Part of a small language model's weights: vocabulary 2048.
Each number is 128 + 32 x the weight over its row's rms, rounded and kept within 0 to 255. Layers, rows and columns count from 0. Numbers have three digits each. The size before them is the row's rms in percent of the matrix's.

# layer 13 MLP down, 128x512, rms 0.0384, rows 100-127, columns 0-63
099:119124085111145120066134117178144097104182148110120089219108128144103137094077139142077116143113090156111089150117114138082044087151134104099117156072080170145147154145166122160169154125129147
100:121129152152155117124114113115128128158130178166095075132152128116097130162140102108130134103114117227114067203143104184182134127111141129126155198140110118093087122157136110102133173149191139
089:111146175161126075179145116074111123180160095073152125154133133063138102083142103112150135088125093132126159134116129098107073124128154144178111109194112041103159075137145123106185146145101188
098:107114104162130112122095139144137134112165135163164116124124045102158116093074140120078124152142084182172158160106123103172148125164131115145112183091102142096131214095056177151128073145126067
092:126138124107142107103156094113113141137111152098129128158104140122082131110126097135161144136144095128103104125097173096089064122103146156108130194126092132179071142174138131180158121110188112
096:141082120117104185174102113135125143147146105104116149152101148122095117118116086119149076112126051139167139151127067141113136110089149178095097138163110110110149163169143065109093129223103210
101:144204140118159174120049183101133121146164105132114028143170176164055128094109093187146179138156166126170103144138150149155096164115109106092109082118125165132205130096130141138111111105138127
104:085143155127133130107176141162075090101148167178059178186135172140160124068104115097120112170122145152076134143138124119086105146125129080150126143146069100114110145130134090181124181118087145
099:110108134118167128080141133157079112162103137114141132130130107091131135172119110121072138090174110048060092110110122104171088177119145114115093141136104131149086111153190141115116104116123164
100:124136144101095161135146185152123162077129145121124094121143085171175101108150059133075102194157146122116100139175098089121099143159144181123144129080119121169126052184163113130109121158144123
099:144132134155106102121115079158117167162106100162145129153129103211128159093142139127147213105169124100127146166134162206164177176129152107140144172154068138158196085144171077142097110120126082
094:151141114151117175134163122119184154088105125103121088087136167099185131131086133075168117109134140133041163156101166151144188155189147124137132122152191132088155117147150142135091137169180128
094:198139126115092165099126105116160194022120107158183093180094142086140157147097099115131112125109137131144109101062101165193130158140089107102082190174112099121118138128164158128115155088140150
090:138130148091119132135109090128178121131153119127187105153114122151082160138107150095087197101132133074142153120099113148118117136117081127208087105107156152164124133097171146151134124129144163
104:191169117087085148095223161142099090118101079103138082129096150129174079136078190115113125140165162115152159100179142163150130146148060058090145176062068114147111094177108110076142111116124122
095:000122164167178140147166160164136100123157141126117131138101085151157071111120115124107133095147124103130097126145099102162136157122112183141082115173151106131132098187133088151138105174104162
097:130115150096100097136121149176148180124104116124067133188100144153082127121152165140141116112077167133150155168087121132107167140064174129138110117098142097088140165170122116136132119157164092
090:110161108111144087115080107118120103141069128172142120116131162174021164088097133142101158169141126081102090111152167132156164100099143087119127140103163129114109090096076120163090124202115098
096:130141097154151119145157197136139118117166088176099122121155102222113171108139110097114095102133164131157150050066145198130213118103135133190148174111162128114095171143117082129110128113155113
104:122198139114138166180089180109109215092145159105114094118113119133150153142149105160144117128102107189076057094135115148101133137138107106168148124081195142146132129148147090133122127107139098
097:219130126134130107131065115115082126141168109146167131105121136043095108201125126128172080129145149118148159177181082121168113203108114080120113112142119087022087141142110096069142108136103153
096:126082120128152137114164119131126077138136177161107041168131098159064131122139108082148150092109121151165098071157134138116123138074131113115079162198079117120108163154158119081131115154129105
101:071120098148092061139092094133130156162098129156107152078110105118099109168117136140115103128170175206168125109098137099119184105095101151130109157178121117084190170099099164059149177149143163
095:163138079156139184129138166087071139126121075140103076100124080122142141139117115068139122132141187180100094110089155114136103100113136117149137138126170154095085121140088142138157105112098125
099:187116138088106156129070168117097115153096084098093119082145185182127104177135179227134149101130100102110169169135200187190200073119095108136161176165094128154152127156077143115113111183170101
096:141090135114146155158074061152102060141150113127086126132143115159133150125178146130170120128182137115162221151175135187178114156089155115175113132087135140135096135143138099111117180131171097
096:099099108038086088081167158169173137119130122147105136118151094109106134110207117196152069107154088193155149112163120145157121105091148134149130146065103080055119105131147168127116106104139147
100:162136083118099166103141106064156136090089108082168104152122133127120182093117070153119126159103106069098119129127224099133132137129108169093125121088204164098125142113107087084123135111161132